Part of a small language model's weights.
Size: width 512, MLP 1024 SwiGLU, 34.5M parameters.
Architecture: RMSNorm before each block, rotary positions, tied embeddings.
Training: a variant of Muon for these matrices, 907M tokens, 12440 steps.
Each number is 50 + 10 x the weight over its row's rms, rounded and kept within 0 to 99. Layers, rows and columns count from 0. The size before them is the row's rms in percent of the matrix's.

# up: layer 4 MLP up, 1024x512, rms 0.0967, rows 936-953, columns 0-127
# down: layer 4 MLP down (transposed), 1024x512, rms 0.131, rows 936-953, columns 0-127
# gate: layer 4 MLP gate, 1024x512, rms 0.096, rows 937-954, columns 0-127
up936 098:55 55 45 54 43 41 57 31 50 55 32 32 28 45 44 37 57 34 53 53 36 57 29 48 67 52 40 32 49 43 58 59 58 46 62 69 50 51 46 51 55 49 58 48 59 54 50 53 44 59 43 34 46 41 63 48 51 54 53 42 56 58 47 25 54 56 47 44 46 59 61 50 47 48 54 51 39 50 53 64 37 54 48 40 45 63 38 43 37 32 60 57 31 56 50 53 42 44 62 39 35 45 33 55 55 31 31 43 52 56 46 47 44 62 52 55 60 43 55 47 42 73 55 35 45 50 46 44
down936 094:66 46 37 28 59 42 67 40 67 61 56 56 55 73 40 65 44 52 67 56 48 62 50 62 47 47 44 34 32 41 35 43 31 59 53 44 52 58 46 55 32 46 43 46 71 43 53 56 39 38 40 46 34 53 63 53 52 44 33 63 56 53 40 53 55 56 43 57 29 34 11 52 58 40 50 60 65 63 64 41 55 55 36 56 54 68 40 50 46 54 48 61 49 42 46 76 57 34 64 56 48 42 41 36 58 39 49 52 54 60 53 60 55 45 32 49 42 59 45 54 43 50 45 54 50 58 50 54
gate937 101:57 49 52 33 56 59 43 68 47 27 49 65 41 51 49 51 47 40 54 49 47 62 48 37 49 60 44 51 40 55 38 43 41 38 57 51 52 44 49 58 49 57 49 52 66 58 54 47 64 48 49 41 47 38 47 51 51 43 53 40 45 41 44 37 57 46 68 43 54 39 52 62 64 33 49 56 57 51 52 57 50 51 44 66 48 41 76 49 48 32 55 40 46 50 50 28 58 38 43 34 43 50 49 66 57 68 48 72 43 52 70 61 62 53 61 34 47 30 61 38 44 46 38 36 39 59 40 38
up937 104:40 55 49 59 43 48 43 44 46 51 35 75 60 39 47 68 44 59 60 35 44 53 42 47 50 42 41 42 66 43 54 51 51 31 50 53 67 44 46 32 52 65 58 56 41 32 47 37 40 36 46 40 53 40 61 39 45 50 60 60 36 44 42 37 35 47 45 52 44 49 56 72 53 49 60 61 47 46 49 45 50 48 54 40 61 46 42 23 62 48 64 60 43 48 39 61 67 46 53 42 42 51 49 56 54 67 55 67 71 52 30 47 60 29 63 52 57 34 43 53 57 44 53 37 61 57 48 49
down937 102:58 54 63 59 36 46 47 64 69 58 40 48 44 58 54 55 44 29 51 49 41 38 45 59 57 54 34 64 64 40 46 38 31 40 48 31 25 43 44 46 44 66 44 45 57 54 38 57 33 46 56 45 48 59 57 32 57 58 54 47 56 59 44 60 59 57 45 55 47 62 59 46 44 51 54 46 51 40 55 50 64 45 46 63 52 66 62 42 57 49 52 63 42 35 42 45 49 41 52 48 45 64 59 55 57 30 43 50 60 58 49 36 34 50 58 42 39 35 46 67 41 64 68 57 76 35 41 56
gate938 100:61 48 63 44 51 46 43 52 44 58 58 43 60 73 51 56 56 51 54 34 56 50 47 72 41 57 46 61 42 41 52 57 46 53 39 45 49 52 47 58 52 56 61 61 55 63 46 30 69 39 56 61 63 60 53 41 47 57 60 43 63 58 45 53 48 54 59 62 30 78 63 47 58 41 66 53 47 69 44 50 66 48 49 49 39 55 51 43 37 46 52 27 41 37 55 70 74 47 45 61 49 49 59 46 35 52 56 45 56 48 52 48 43 59 36 57 64 56 35 48 61 36 47 60 38 67 48 38
up938 098:48 52 39 42 55 52 50 56 53 46 36 47 45 62 56 31 48 47 66 44 48 52 62 66 53 43 57 29 58 44 60 43 46 43 48 53 40 47 67 46 53 63 57 52 51 60 57 42 58 33 59 73 50 71 48 44 32 42 54 57 47 51 62 45 33 53 43 72 65 52 41 53 50 55 50 65 66 41 37 44 57 37 50 55 42 55 28 60 36 74 60 35 48 67 47 50 46 48 64 56 27 59 48 41 45 48 40 39 47 53 60 49 43 46 51 47 65 47 50 33 65 48 45 50 49 36 43 48
down938 100:60 40 36 43 31 58 51 51 33 53 44 54 63 39 56 42 55 38 42 42 40 47 50 55 40 33 33 57 47 45 31 82 58 55 52 37 49 53 44 43 58 56 61 54 61 47 37 70 57 42 58 61 54 60 65 49 52 49 38 47 51 52 46 42 43 55 42 56 47 52 48 43 37 50 53 39 66 44 34 59 46 42 65 46 44 66 42 44 36 52 64 56 49 45 47 63 49 58 35 49 40 29 48 57 52 47 34 40 63 63 47 52 34 33 26 53 57 57 54 38 45 53 41 49 48 54 65 58
gate939 103:56 35 68 55 60 42 61 50 27 59 61 52 57 58 43 55 31 40 59 57 50 45 59 56 60 60 61 63 63 48 52 58 52 62 69 49 49 48 36 45 52 38 50 54 50 44 46 73 56 71 46 51 49 52 51 48 46 41 33 53 44 53 49 50 52 64 45 66 56 52 38 33 50 54 38 32 55 48 37 53 59 57 40 43 41 59 48 69 56 47 55 69 60 43 50 49 51 46 56 49 53 43 59 50 49 48 41 56 49 59 55 49 34 51 47 52 40 40 32 41 57 56 43 62 63 43 41 47
up939 102:39 51 43 25 61 71 47 64 55 31 41 46 42 43 47 59 53 53 41 61 62 52 60 59 45 59 45 44 64 55 58 55 57 36 54 51 62 33 50 39 57 30 57 47 53 52 50 46 41 44 42 40 28 41 38 56 47 73 45 37 61 60 63 36 51 59 16 45 47 29 73 41 43 59 53 40 36 54 43 57 48 50 50 32 41 50 44 26 50 40 55 67 59 47 56 46 54 64 44 57 43 45 41 63 67 53 41 44 44 41 26 50 56 32 63 62 52 67 36 56 42 55 29 53 50 57 33 53
down939 100:51 32 54 57 46 57 45 43 48 44 55 53 36 59 48 54 40 69 47 65 39 46 34 61 58 40 53 47 47 47 56 67 49 46 49 58 50 71 57 50 51 58 67 40 64 45 49 54 54 43 73 58 37 58 44 64 54 48 64 53 49 47 53 46 33 40 31 57 46 44 35 18 69 61 48 48 54 56 48 58 50 50 46 43 39 60 50 51 54 29 49 46 37 35 75 25 56 54 59 49 56 38 72 58 47 56 53 55 46 45 55 39 35 55 57 25 55 48 57 39 30 36 42 56 47 44 46 48
gate940 107:49 47 60 74 50 43 34 43 50 51 39 66 36 52 26 65 47 64 58 33 39 51 55 49 64 65 49 46 51 37 41 39 47 59 46 60 53 58 46 46 51 35 65 59 51 43 53 45 60 46 49 56 46 51 40 55 49 46 63 54 53 49 46 60 48 46 44 36 50 64 59 55 59 53 47 65 54 48 45 64 56 62 47 61 38 53 53 50 40 50 50 66 54 46 63 53 46 36 38 47 56 72 58 50 60 55 60 37 48 45 41 71 77 49 50 44 60 48 41 40 42 61 44 43 52 26 36 53
up940 100:37 67 54 46 56 60 53 49 38 50 56 57 51 62 42 46 42 32 54 68 62 42 64 62 60 40 37 51 58 60 55 34 49 53 50 52 52 44 46 43 60 35 49 42 40 45 55 68 58 30 48 49 36 60 48 60 42 44 51 57 60 52 60 54 50 41 57 61 57 40 53 49 53 60 34 34 29 56 35 26 46 44 34 52 51 56 69 47 43 36 67 53 37 63 63 63 42 65 64 47 58 51 41 49 45 56 60 50 52 62 56 38 59 33 24 72 61 63 67 18 51 43 54 48 55 66 53 55
down940 098:46 46 43 56 43 49 47 27 59 26 47 49 46 41 53 54 34 41 49 60 50 61 26 36 51 50 41 72 54 56 57 63 45 44 43 55 61 34 64 52 56 49 53 48 61 63 49 50 43 37 60 50 74 59 40 34 51 54 62 51 40 55 53 32 50 47 43 52 41 41 32 42 39 50 42 56 63 54 55 58 47 56 56 60 66 59 47 50 30 47 38 55 47 49 29 43 51 53 51 45 56 57 51 44 54 62 53 45 45 50 51 77 44 40 53 48 56 61 60 52 43 60 41 56 45 53 44 45
gate941 096:51 59 44 40 52 87 50 55 59 30 34 53 50 27 40 51 48 44 45 70 48 46 41 43 49 58 51 73 49 44 42 58 32 53 50 40 43 43 36 60 47 48 50 57 62 35 42 43 53 47 43 47 42 55 48 60 58 41 59 46 43 36 54 49 51 64 34 36 44 53 79 36 43 61 58 42 25 51 52 49 47 39 68 54 55 61 26 60 38 63 48 38 58 39 41 62 44 51 57 39 48 62 44 48 58 46 43 55 55 32 51 41 41 37 37 51 40 44 71 65 64 52 44 33 43 54 53 32
up941 098:47 55 44 28 45 38 34 37 53 52 34 37 56 47 33 59 41 49 65 51 54 54 46 65 43 57 63 52 54 50 61 69 28 59 67 49 58 51 52 45 58 39 60 57 50 48 33 47 36 45 55 49 52 41 48 58 38 31 50 54 47 47 44 24 54 53 42 44 43 42 56 58 55 48 51 46 55 49 56 53 37 41 55 47 49 43 49 46 51 38 56 47 50 56 67 57 67 39 56 41 43 64 37 37 45 53 43 56 42 62 56 44 34 51 21 33 40 55 30 48 35 44 47 43 58 60 49 55
down941 095:57 48 51 35 44 49 61 53 44 59 60 37 61 61 54 35 43 56 62 40 52 47 64 50 48 49 34 53 45 53 51 60 37 29 30 51 32 67 53 37 62 55 43 67 47 58 59 55 59 61 57 53 65 48 34 50 46 44 57 54 52 39 47 56 64 62 31 54 44 46 53 64 59 58 70 50 47 53 69 44 47 53 33 64 42 51 56 39 37 63 57 62 41 50 56 62 56 50 56 60 56 21 55 33 46 62 50 53 51 58 32 64 60 55 51 56 66 53 46 48 51 50 53 53 43 52 41 39
gate942 111:44 55 57 37 46 40 49 54 32 50 50 47 55 30 35 23 49 67 48 60 54 56 66 70 52 49 66 35 41 52 50 49 49 43 59 46 39 47 62 63 61 50 62 46 65 47 45 54 48 53 42 50 59 45 57 59 67 35 49 54 56 41 55 57 60 40 49 35 40 51 45 51 65 75 53 35 54 64 56 44 58 53 48 60 61 35 55 50 53 66 28 39 46 43 52 49 59 51 54 32 53 47 50 61 51 34 48 57 58 46 50 50 23 40 52 58 29 58 54 58 55 34 43 36 25 63 56 36
up942 105:37 50 45 41 40 47 33 28 76 46 56 51 49 60 56 44 60 46 60 39 52 33 49 45 54 50 34 49 36 54 50 49 47 73 55 55 40 44 54 33 61 70 49 60 48 45 78 61 62 59 46 63 49 35 50 44 49 59 31 50 63 47 54 46 52 54 50 26 60 66 48 55 51 50 61 46 56 47 47 77 60 52 57 50 34 43 48 37 47 62 53 57 52 55 67 44 55 51 62 60 50 61 59 48 51 51 65 45 46 61 62 42 44 47 27 44 42 55 47 49 30 51 49 45 46 41 48 59
down942 095:60 50 41 43 33 50 59 50 42 30 54 56 49 60 54 47 54 59 56 43 30 52 43 41 54 55 46 63 58 50 55 50 71 45 49 48 43 43 40 37 51 36 41 60 53 49 47 45 44 63 69 40 36 49 54 37 50 59 41 57 56 29 56 34 40 42 49 52 39 39 38 56 39 55 50 31 51 33 44 27 44 55 59 53 49 49 56 53 50 61 55 67 58 51 56 46 54 62 51 38 47 54 44 46 40 55 48 24 68 64 50 46 45 47 45 43 58 46 66 61 58 42 27 52 52 63 37 42
gate943 102:47 49 67 35 53 62 26 46 52 53 57 43 60 67 57 63 50 63 56 47 70 49 58 57 30 41 60 59 63 42 55 50 49 42 34 44 57 49 42 35 49 86 61 56 33 64 62 55 60 47 39 58 55 46 51 60 53 39 43 34 49 39 56 59 50 48 50 39 46 41 59 61 62 72 45 66 55 49 50 50 57 59 51 53 43 44 60 66 44 44 60 58 41 69 58 52 34 53 51 39 59 55 64 57 42 58 37 64 60 49 53 52 60 59 49 34 58 52 42 60 41 42 62 41 51 55 35 36
up943 106:62 33 50 50 54 45 78 65 54 50 61 35 15 47 41 44 52 47 40 62 62 50 50 47 47 33 47 42 48 67 47 45 50 58 42 41 39 46 58 34 56 31 53 46 40 55 62 32 65 50 55 56 56 56 41 34 27 63 50 60 52 61 45 69 45 58 60 51 47 36 48 45 47 40 41 49 48 43 35 47 51 53 58 42 17 37 43 41 32 54 51 47 53 43 30 38 43 36 52 42 43 44 42 30 53 51 45 39 34 56 40 68 47 62 60 54 56 42 58 53 42 41 40 61 53 57 56 48
down943 099:50 39 69 42 43 50 50 44 46 53 39 53 52 36 50 42 46 44 69 51 58 47 58 54 59 51 47 42 44 46 59 49 42 52 37 64 51 50 40 55 54 45 64 35 45 49 50 48 48 71 54 47 35 39 48 52 51 48 39 64 67 43 49 54 49 43 47 46 41 50 45 44 58 37 53 54 59 33 54 46 32 43 53 47 48 61 61 43 43 64 27 41 31 35 63 37 57 48 48 52 55 42 44 58 64 64 65 28 49 67 67 57 42 22 55 59 50 67 71 46 53 43 55 59 56 44 49 52
gate944 100:61 44 59 54 43 48 42 51 53 40 62 68 54 61 52 42 42 44 55 64 57 59 37 46 48 36 51 45 50 34 37 36 57 48 53 65 68 61 68 50 61 60 64 68 48 65 53 36 60 48 37 54 50 58 46 37 55 47 49 53 70 57 71 53 74 41 50 47 37 49 43 35 37 48 50 47 48 44 53 74 62 57 44 63 31 63 46 65 65 47 42 49 58 44 51 46 45 57 45 39 40 54 47 43 40 65 40 43 60 54 46 51 37 56 46 43 37 38 37 61 50 43 30 53 53 51 54 64
up944 099:72 54 55 62 44 45 60 56 62 53 47 56 46 36 66 41 43 64 48 82 50 38 45 37 60 37 48 46 63 77 43 48 46 51 52 49 52 56 54 58 43 48 49 38 41 71 33 64 49 55 38 37 39 49 48 26 51 62 49 48 48 47 59 45 54 50 48 43 41 47 51 38 54 37 68 47 44 55 43 68 47 29 35 58 62 36 37 59 53 42 57 44 54 30 54 60 34 48 64 41 37 52 69 42 37 54 53 37 49 56 48 45 59 47 56 52 44 49 59 50 50 55 29 50 39 38 55 63
down944 101:60 42 59 49 47 54 59 52 65 49 47 57 63 43 54 46 59 44 34 58 54 44 67 42 47 66 51 31 59 55 52 62 41 48 52 55 73 51 36 37 39 54 59 54 51 69 41 44 59 45 41 57 42 62 62 67 56 60 44 58 73 60 53 52 52 47 53 39 55 39 48 32 51 44 28 43 64 39 44 59 52 46 45 63 37 57 62 60 53 64 64 61 48 54 57 43 41 51 37 60 48 52 62 64 53 59 48 32 34 48 56 70 30 40 61 41 42 36 46 47 33 47 33 44 45 44 72 37
gate945 098:49 53 35 53 59 56 60 41 45 56 37 50 46 40 49 51 46 58 51 32 51 71 46 40 28 47 50 65 70 44 42 43 81 43 42 48 48 55 47 54 33 52 52 50 60 48 30 56 44 68 47 28 60 53 47 61 33 54 43 42 25 64 50 45 67 64 36 45 43 51 70 57 55 59 51 26 59 52 47 47 56 53 65 61 47 53 51 58 43 47 53 44 26 40 54 37 51 41 46 67 37 54 43 51 55 41 51 39 62 59 41 52 57 55 33 61 42 49 74 62 26 36 67 52 68 60 73 57
up945 100:42 45 57 60 46 66 49 72 43 43 41 39 40 40 65 48 58 60 39 58 47 50 49 66 61 50 68 45 64 62 43 58 67 64 55 60 59 36 57 64 45 55 74 41 56 51 44 57 38 43 41 46 49 51 39 47 41 43 36 30 45 49 55 60 55 40 42 31 60 50 36 61 52 43 46 52 43 51 60 50 59 55 36 43 53 40 23 47 57 65 42 53 59 64 48 59 49 49 43 45 46 48 35 44 43 45 53 49 44 54 47 49 57 30 57 57 53 74 55 56 29 37 66 36 47 67 42 40
down945 099:54 66 40 73 44 68 50 67 49 52 60 60 46 40 52 44 53 55 53 57 52 45 51 50 46 56 62 56 46 56 59 37 55 74 23 33 55 48 60 40 54 45 53 48 53 30 53 49 52 60 47 37 50 52 63 41 54 54 35 52 49 35 61 53 44 40 38 74 44 50 46 55 44 59 40 52 56 76 55 48 58 38 45 39 62 45 38 44 62 39 36 57 48 38 43 55 45 69 42 35 54 56 45 62 39 49 39 52 46 58 46 68 20 40 48 71 56 47 50 38 50 57 40 50 64 29 35 44
gate946 102:58 52 45 70 45 46 51 48 41 61 58 49 65 42 50 42 41 67 54 45 42 53 55 38 50 78 42 40 46 47 58 68 32 70 59 55 55 39 39 39 57 62 64 49 39 44 47 35 78 68 43 47 53 28 49 36 54 61 43 49 59 46 44 57 51 52 39 61 64 50 32 53 50 39 43 32 47 26 59 51 61 38 33 47 46 37 51 70 37 48 57 50 47 43 43 55 48 43 38 65 55 43 49 42 62 42 45 54 43 51 51 50 46 54 59 45 57 54 48 44 41 43 38 43 53 58 70 48
up946 100:40 56 63 63 51 42 65 34 48 57 56 64 48 56 28 62 43 40 42 47 46 65 47 58 45 43 47 59 50 59 50 48 56 55 47 57 60 67 55 57 44 40 41 43 47 56 45 60 55 49 32 46 61 42 47 57 52 39 51 58 41 70 45 53 42 78 55 60 60 41 45 58 40 52 38 84 37 46 37 50 67 52 51 45 28 64 51 51 54 33 48 56 32 65 48 37 40 56 60 42 59 47 62 63 48 47 56 48 40 60 62 41 49 60 21 49 50 51 50 51 55 55 48 43 45 35 52 40
down946 098:49 51 59 47 39 31 51 55 39 65 55 58 54 63 35 39 58 32 65 59 49 81 59 44 57 59 49 48 40 37 78 58 40 46 55 52 59 52 35 40 56 51 28 34 54 55 38 47 48 60 50 34 45 55 57 31 53 60 41 63 58 41 59 31 65 38 71 38 59 40 50 54 41 66 40 57 51 47 44 51 57 67 52 51 56 49 57 52 54 61 48 45 49 43 51 49 53 41 61 63 52 51 63 62 42 52 40 38 50 61 63 47 56 41 36 61 61 38 51 56 60 42 55 47 59 31 56 63
gate947 105:59 48 61 50 59 64 39 35 53 36 57 63 58 51 56 41 71 44 36 44 60 27 31 39 43 50 54 44 41 46 31 62 72 57 29 46 64 49 49 65 59 45 43 59 58 48 59 41 45 71 36 40 48 45 47 51 45 57 48 41 59 31 53 54 69 39 58 50 43 52 44 59 56 59 45 47 46 49 46 47 46 55 70 55 50 41 64 49 46 47 68 42 77 59 54 58 39 29 39 60 55 52 53 45 54 45 59 43 49 52 72 46 49 53 72 60 38 43 51 59 52 43 54 56 47 64 45 63
up947 103:55 58 55 51 50 71 34 59 44 47 49 53 49 62 46 75 69 31 53 52 62 57 49 48 31 44 62 58 50 42 55 35 51 50 34 36 58 40 50 38 48 54 44 49 27 57 60 50 55 43 42 44 53 60 47 47 34 45 45 57 59 32 44 44 46 35 65 61 48 59 56 66 32 51 43 57 34 62 42 54 51 53 58 47 65 47 43 74 65 60 64 47 41 32 44 35 60 43 68 55 50 49 57 60 50 56 56 36 39 59 45 52 37 66 44 46 56 52 32 42 54 47 60 46 39 51 39 55
down947 099:50 52 55 66 47 65 52 61 31 48 41 59 48 39 80 56 33 54 56 44 59 37 48 44 59 53 60 61 30 39 69 64 35 56 65 56 40 47 45 54 45 37 50 56 58 53 58 52 38 45 69 42 55 45 45 54 34 49 64 47 55 55 45 52 47 52 57 49 56 39 51 46 36 51 38 64 36 57 48 37 42 49 63 43 54 44 49 52 43 60 58 50 36 45 49 43 55 57 42 43 44 35 31 69 56 64 61 41 53 50 34 43 46 51 40 62 52 47 51 58 44 32 35 36 56 60 73 63
gate948 099:43 47 60 55 49 46 52 46 58 49 47 56 38 50 55 62 41 32 50 62 41 54 58 55 56 49 50 36 51 37 66 67 51 58 56 62 41 62 51 42 54 72 39 44 44 54 52 16 57 33 57 35 38 54 44 49 43 52 49 56 41 45 38 49 46 42 69 61 42 44 50 47 58 44 62 35 52 50 37 53 44 42 49 64 39 55 57 47 51 37 51 39 29 56 62 45 49 26 50 49 51 49 57 43 68 46 55 41 54 62 54 41 60 50 48 43 50 55 59 54 51 44 52 31 58 60 54 43
up948 100:61 38 51 42 45 48 46 51 51 61 40 44 56 58 65 44 57 61 52 56 63 56 58 37 47 46 45 46 51 43 60 53 48 72 55 41 57 49 40 33 71 37 51 65 73 47 43 46 65 55 60 42 66 60 49 56 56 53 42 32 54 53 53 36 39 46 46 39 63 38 54 55 35 30 41 50 25 63 52 45 40 47 60 41 54 46 60 57 33 53 72 47 47 55 74 38 61 51 49 38 58 43 59 63 49 51 58 87 55 55 53 56 51 49 48 48 50 59 49 58 58 61 47 40 47 56 56 46
down948 098:43 52 50 72 54 64 57 63 59 36 49 42 47 44 59 63 43 54 55 46 41 65 58 51 49 37 29 38 47 56 37 41 51 51 56 60 59 46 58 36 53 51 47 62 47 55 46 56 43 27 58 46 47 45 40 47 51 38 49 50 43 53 47 50 48 49 56 52 46 53 44 56 48 34 56 50 36 34 34 65 46 55 63 45 46 62 53 31 55 62 37 70 47 52 65 44 65 49 47 52 51 51 46 41 34 64 48 56 38 51 54 44 68 31 53 45 44 47 51 50 42 37 36 54 27 56 38 44
gate949 093:52 36 41 56 56 42 61 42 46 55 54 42 35 52 53 34 41 37 58 39 76 48 48 44 47 43 32 48 43 31 48 59 60 63 52 47 32 56 56 42 46 59 30 65 55 30 64 47 54 60 56 53 50 55 41 55 37 49 44 63 37 75 47 43 41 45 29 65 62 49 21 59 37 61 42 44 48 49 60 63 68 52 63 59 64 53 71 57 58 57 58 43 63 53 70 65 55 62 55 62 39 48 54 49 44 47 68 69 52 49 49 51 48 41 48 45 49 50 52 43 60 66 41 50 49 56 57 58
up949 097:53 47 50 54 60 35 64 49 32 54 36 43 42 61 62 57 46 52 51 38 44 24 54 45 54 69 59 62 66 46 45 66 53 43 55 44 39 37 55 45 50 59 40 45 62 38 64 45 52 42 59 34 44 50 37 50 55 51 61 43 44 49 36 32 68 50 68 43 51 37 74 41 40 40 55 58 49 66 48 67 40 67 70 52 27 47 40 48 44 59 35 76 53 44 59 30 41 42 54 37 49 34 57 60 48 62 36 57 55 54 54 55 64 55 56 51 49 34 52 39 40 58 69 43 54 65 39 55
down949 097:42 50 48 43 62 56 53 35 49 59 57 35 48 45 48 50 63 22 60 47 65 51 55 57 47 53 49 46 69 34 34 37 37 71 57 44 40 52 43 50 49 54 36 50 56 62 39 35 59 60 42 57 45 48 34 44 65 53 54 37 51 52 47 36 41 56 62 46 52 43 64 36 51 52 49 43 52 57 61 57 61 49 29 49 49 44 78 49 48 67 45 45 49 54 58 57 55 54 56 46 56 51 59 50 59 53 60 69 41 37 49 45 69 54 54 42 42 49 48 46 59 56 52 52 67 59 67 67
gate950 103:45 61 43 44 73 43 43 47 43 44 52 48 26 44 60 52 47 51 51 44 59 53 61 43 54 66 48 61 53 47 50 81 61 51 42 57 61 41 50 45 63 59 53 58 65 51 39 66 45 53 65 46 44 49 60 32 58 55 56 67 50 39 62 47 55 55 58 54 61 49 51 50 35 67 46 56 41 52 43 36 48 51 66 47 58 55 47 60 54 63 37 34 60 54 60 50 49 49 62 70 61 78 42 62 36 50 37 63 65 28 70 35 39 55 57 38 57 52 43 38 58 51 54 46 53 52 40 55
up950 105:70 62 68 67 43 58 58 49 57 40 47 59 44 60 44 57 52 39 42 47 57 48 63 61 56 41 45 46 50 46 42 49 38 42 46 36 62 57 48 69 63 55 70 67 43 61 55 52 45 56 75 60 55 54 60 41 52 45 38 49 37 58 57 46 40 48 52 53 53 44 49 49 58 45 43 35 42 59 44 57 54 59 47 45 52 45 38 64 39 48 62 38 39 60 49 65 47 40 45 40 49 60 65 58 36 56 34 46 55 54 52 56 48 48 68 75 43 48 57 51 55 57 73 55 49 49 41 39
down950 104:44 54 47 55 44 46 61 71 47 26 46 41 52 28 38 48 36 54 47 67 59 38 53 46 65 63 50 48 57 49 41 39 43 57 44 41 41 53 45 41 57 26 49 55 57 51 50 49 40 55 51 68 43 60 63 26 51 56 28 47 47 48 53 58 39 45 52 48 67 48 51 47 50 42 75 59 57 52 34 49 55 47 52 39 60 44 44 45 57 57 46 26 62 55 45 42 48 57 41 58 43 30 64 63 50 65 21 42 45 67 50 57 52 48 48 44 66 60 39 50 38 57 66 57 61 56 53 67
gate951 099:50 43 47 56 56 35 39 50 37 78 44 41 52 52 37 61 54 54 54 47 56 42 61 63 55 46 71 51 39 40 37 53 44 44 45 60 56 44 49 48 50 48 42 55 55 61 78 57 41 59 45 44 50 49 60 44 66 39 61 63 45 39 44 51 51 56 74 42 45 54 45 39 44 58 52 50 45 55 19 57 53 50 65 31 50 63 24 60 46 57 47 40 57 53 47 46 62 76 26 42 33 34 61 57 65 37 50 48 59 55 34 52 38 44 62 51 52 40 54 54 49 47 61 52 44 63 40 58
up951 099:37 38 64 48 53 47 36 57 68 64 45 44 78 56 74 62 27 45 54 52 41 59 48 46 38 50 41 60 60 50 44 51 65 55 51 55 46 19 34 58 47 50 64 56 55 57 20 34 53 41 52 54 56 34 52 73 45 53 57 46 66 57 60 33 40 61 42 42 59 52 51 44 52 52 55 42 74 60 59 51 44 59 62 49 49 43 46 44 41 59 49 35 51 45 51 57 52 55 39 50 63 59 59 39 29 51 49 41 37 52 50 62 35 54 38 52 64 42 57 37 57 70 64 39 45 61 52 41
down951 104:64 60 40 47 52 49 57 65 50 50 42 57 45 59 63 44 62 44 55 70 63 51 59 52 63 49 51 56 42 45 48 52 64 42 36 37 47 42 43 50 56 55 70 35 33 71 53 51 46 53 40 58 45 53 42 63 53 56 37 38 54 58 48 47 43 40 51 54 36 62 59 55 50 53 57 51 61 47 59 46 56 45 59 41 61 57 33 56 46 58 49 46 61 54 39 53 54 58 36 48 31 41 39 48 51 50 48 58 63 48 63 54 39 53 39 45 71 67 36 30 46 49 57 66 61 31 49 64
gate952 103:59 50 46 63 57 55 47 42 56 39 47 60 74 36 61 51 64 53 57 44 56 70 43 53 41 33 45 51 61 39 72 41 42 46 54 53 58 52 76 63 61 63 37 50 51 48 56 50 49 34 50 62 59 54 53 43 46 47 36 39 48 48 41 44 57 58 26 55 44 37 51 62 49 53 36 52 74 45 59 48 50 46 54 52 54 61 52 58 52 54 45 51 61 51 46 47 47 67 64 55 35 45 54 47 59 42 48 49 57 40 38 55 48 49 41 35 55 41 52 32 61 50 38 49 49 41 34 53
up952 103:44 69 56 30 38 36 46 55 54 54 69 42 43 55 58 34 55 77 58 51 59 54 52 47 39 55 67 67 50 33 48 18 55 33 69 52 49 36 51 55 84 31 42 61 45 56 44 58 34 42 50 44 48 52 61 49 60 50 40 66 44 52 54 42 46 56 72 46 58 41 53 45 34 56 48 29 53 47 66 55 52 54 53 62 69 48 61 45 61 54 46 36 42 52 54 51 62 61 45 52 44 39 50 54 46 48 54 33 41 49 45 60 42 55 65 67 55 44 52 46 53 69 51 51 55 57 52 49
down952 099:43 45 58 41 50 41 39 42 51 58 67 41 59 58 54 55 51 65 53 41 32 45 52 47 53 27 53 38 52 39 40 45 46 45 49 34 43 65 58 64 47 58 36 32 56 64 55 62 59 57 52 50 63 49 51 56 56 45 45 49 53 60 45 62 41 60 51 45 58 42 37 40 55 51 48 60 38 24 49 40 50 61 71 58 56 64 49 61 63 51 49 47 68 63 50 38 50 56 45 46 42 50 55 41 54 61 56 38 37 56 46 49 48 55 63 55 49 33 47 50 32 67 66 54 41 42 28 51
gate953 102:49 51 27 40 49 40 57 37 34 47 46 47 40 48 46 47 44 62 55 36 49 55 51 54 45 53 57 30 46 45 49 48 50 57 43 53 51 57 42 39 52 48 43 54 70 29 53 42 59 36 69 45 44 56 49 56 59 53 42 56 28 31 35 53 42 43 46 64 34 39 55 73 42 46 45 65 43 56 52 38 52 68 68 65 37 37 55 66 48 61 60 48 40 60 47 65 51 44 53 53 37 55 39 62 38 33 69 41 34 72 57 50 35 56 50 50 50 60 60 57 48 50 54 63 51 57 46 29
up953 097:37 42 65 60 42 51 64 52 52 54 35 39 41 44 53 38 57 50 61 43 55 55 34 33 41 62 47 38 47 50 52 52 42 40 53 64 41 49 59 40 48 67 57 60 53 58 48 52 40 42 51 67 68 53 50 50 61 45 70 52 70 51 49 52 45 53 38 67 53 51 60 54 49 37 30 62 41 58 67 34 53 49 35 50 51 60 34 60 47 55 62 58 70 46 64 56 49 60 48 54 48 62 33 47 37 45 50 44 41 50 31 55 54 49 42 61 71 58 45 53 55 59 58 57 30 57 57 49
down953 099:61 35 62 63 53 57 48 39 59 67 44 35 48 34 53 53 55 52 46 44 36 48 43 47 40 52 62 31 37 66 38 48 48 61 31 67 65 59 54 47 52 55 55 30 45 52 58 51 53 49 43 48 58 33 54 45 83 45 47 53 43 54 59 52 54 41 37 74 66 54 62 42 52 52 43 47 42 48 61 39 55 50 58 57 52 47 49 41 30 43 65 50 53 47 24 51 60 50 65 35 51 40 41 46 49 44 62 39 38 43 66 51 60 48 49 60 38 57 48 46 49 62 46 73 51 36 47 59
gate954 102:59 56 60 35 58 59 35 68 77 52 52 63 61 72 56 46 29 41 42 44 65 50 63 50 56 43 49 68 60 19 45 72 46 66 63 29 48 61 37 61 40 47 49 27 42 56 51 59 50 52 53 42 38 46 56 54 44 42 48 15 64 50 41 64 52 52 64 46 51 65 45 55 35 42 57 51 55 36 64 33 49 62 50 62 60 58 54 55 56 52 47 37 36 41 50 55 53 50 53 40 39 49 24 60 56 64 47 52 48 78 67 51 49 52 58 42 42 54 50 41 24 60 62 65 56 40 50 51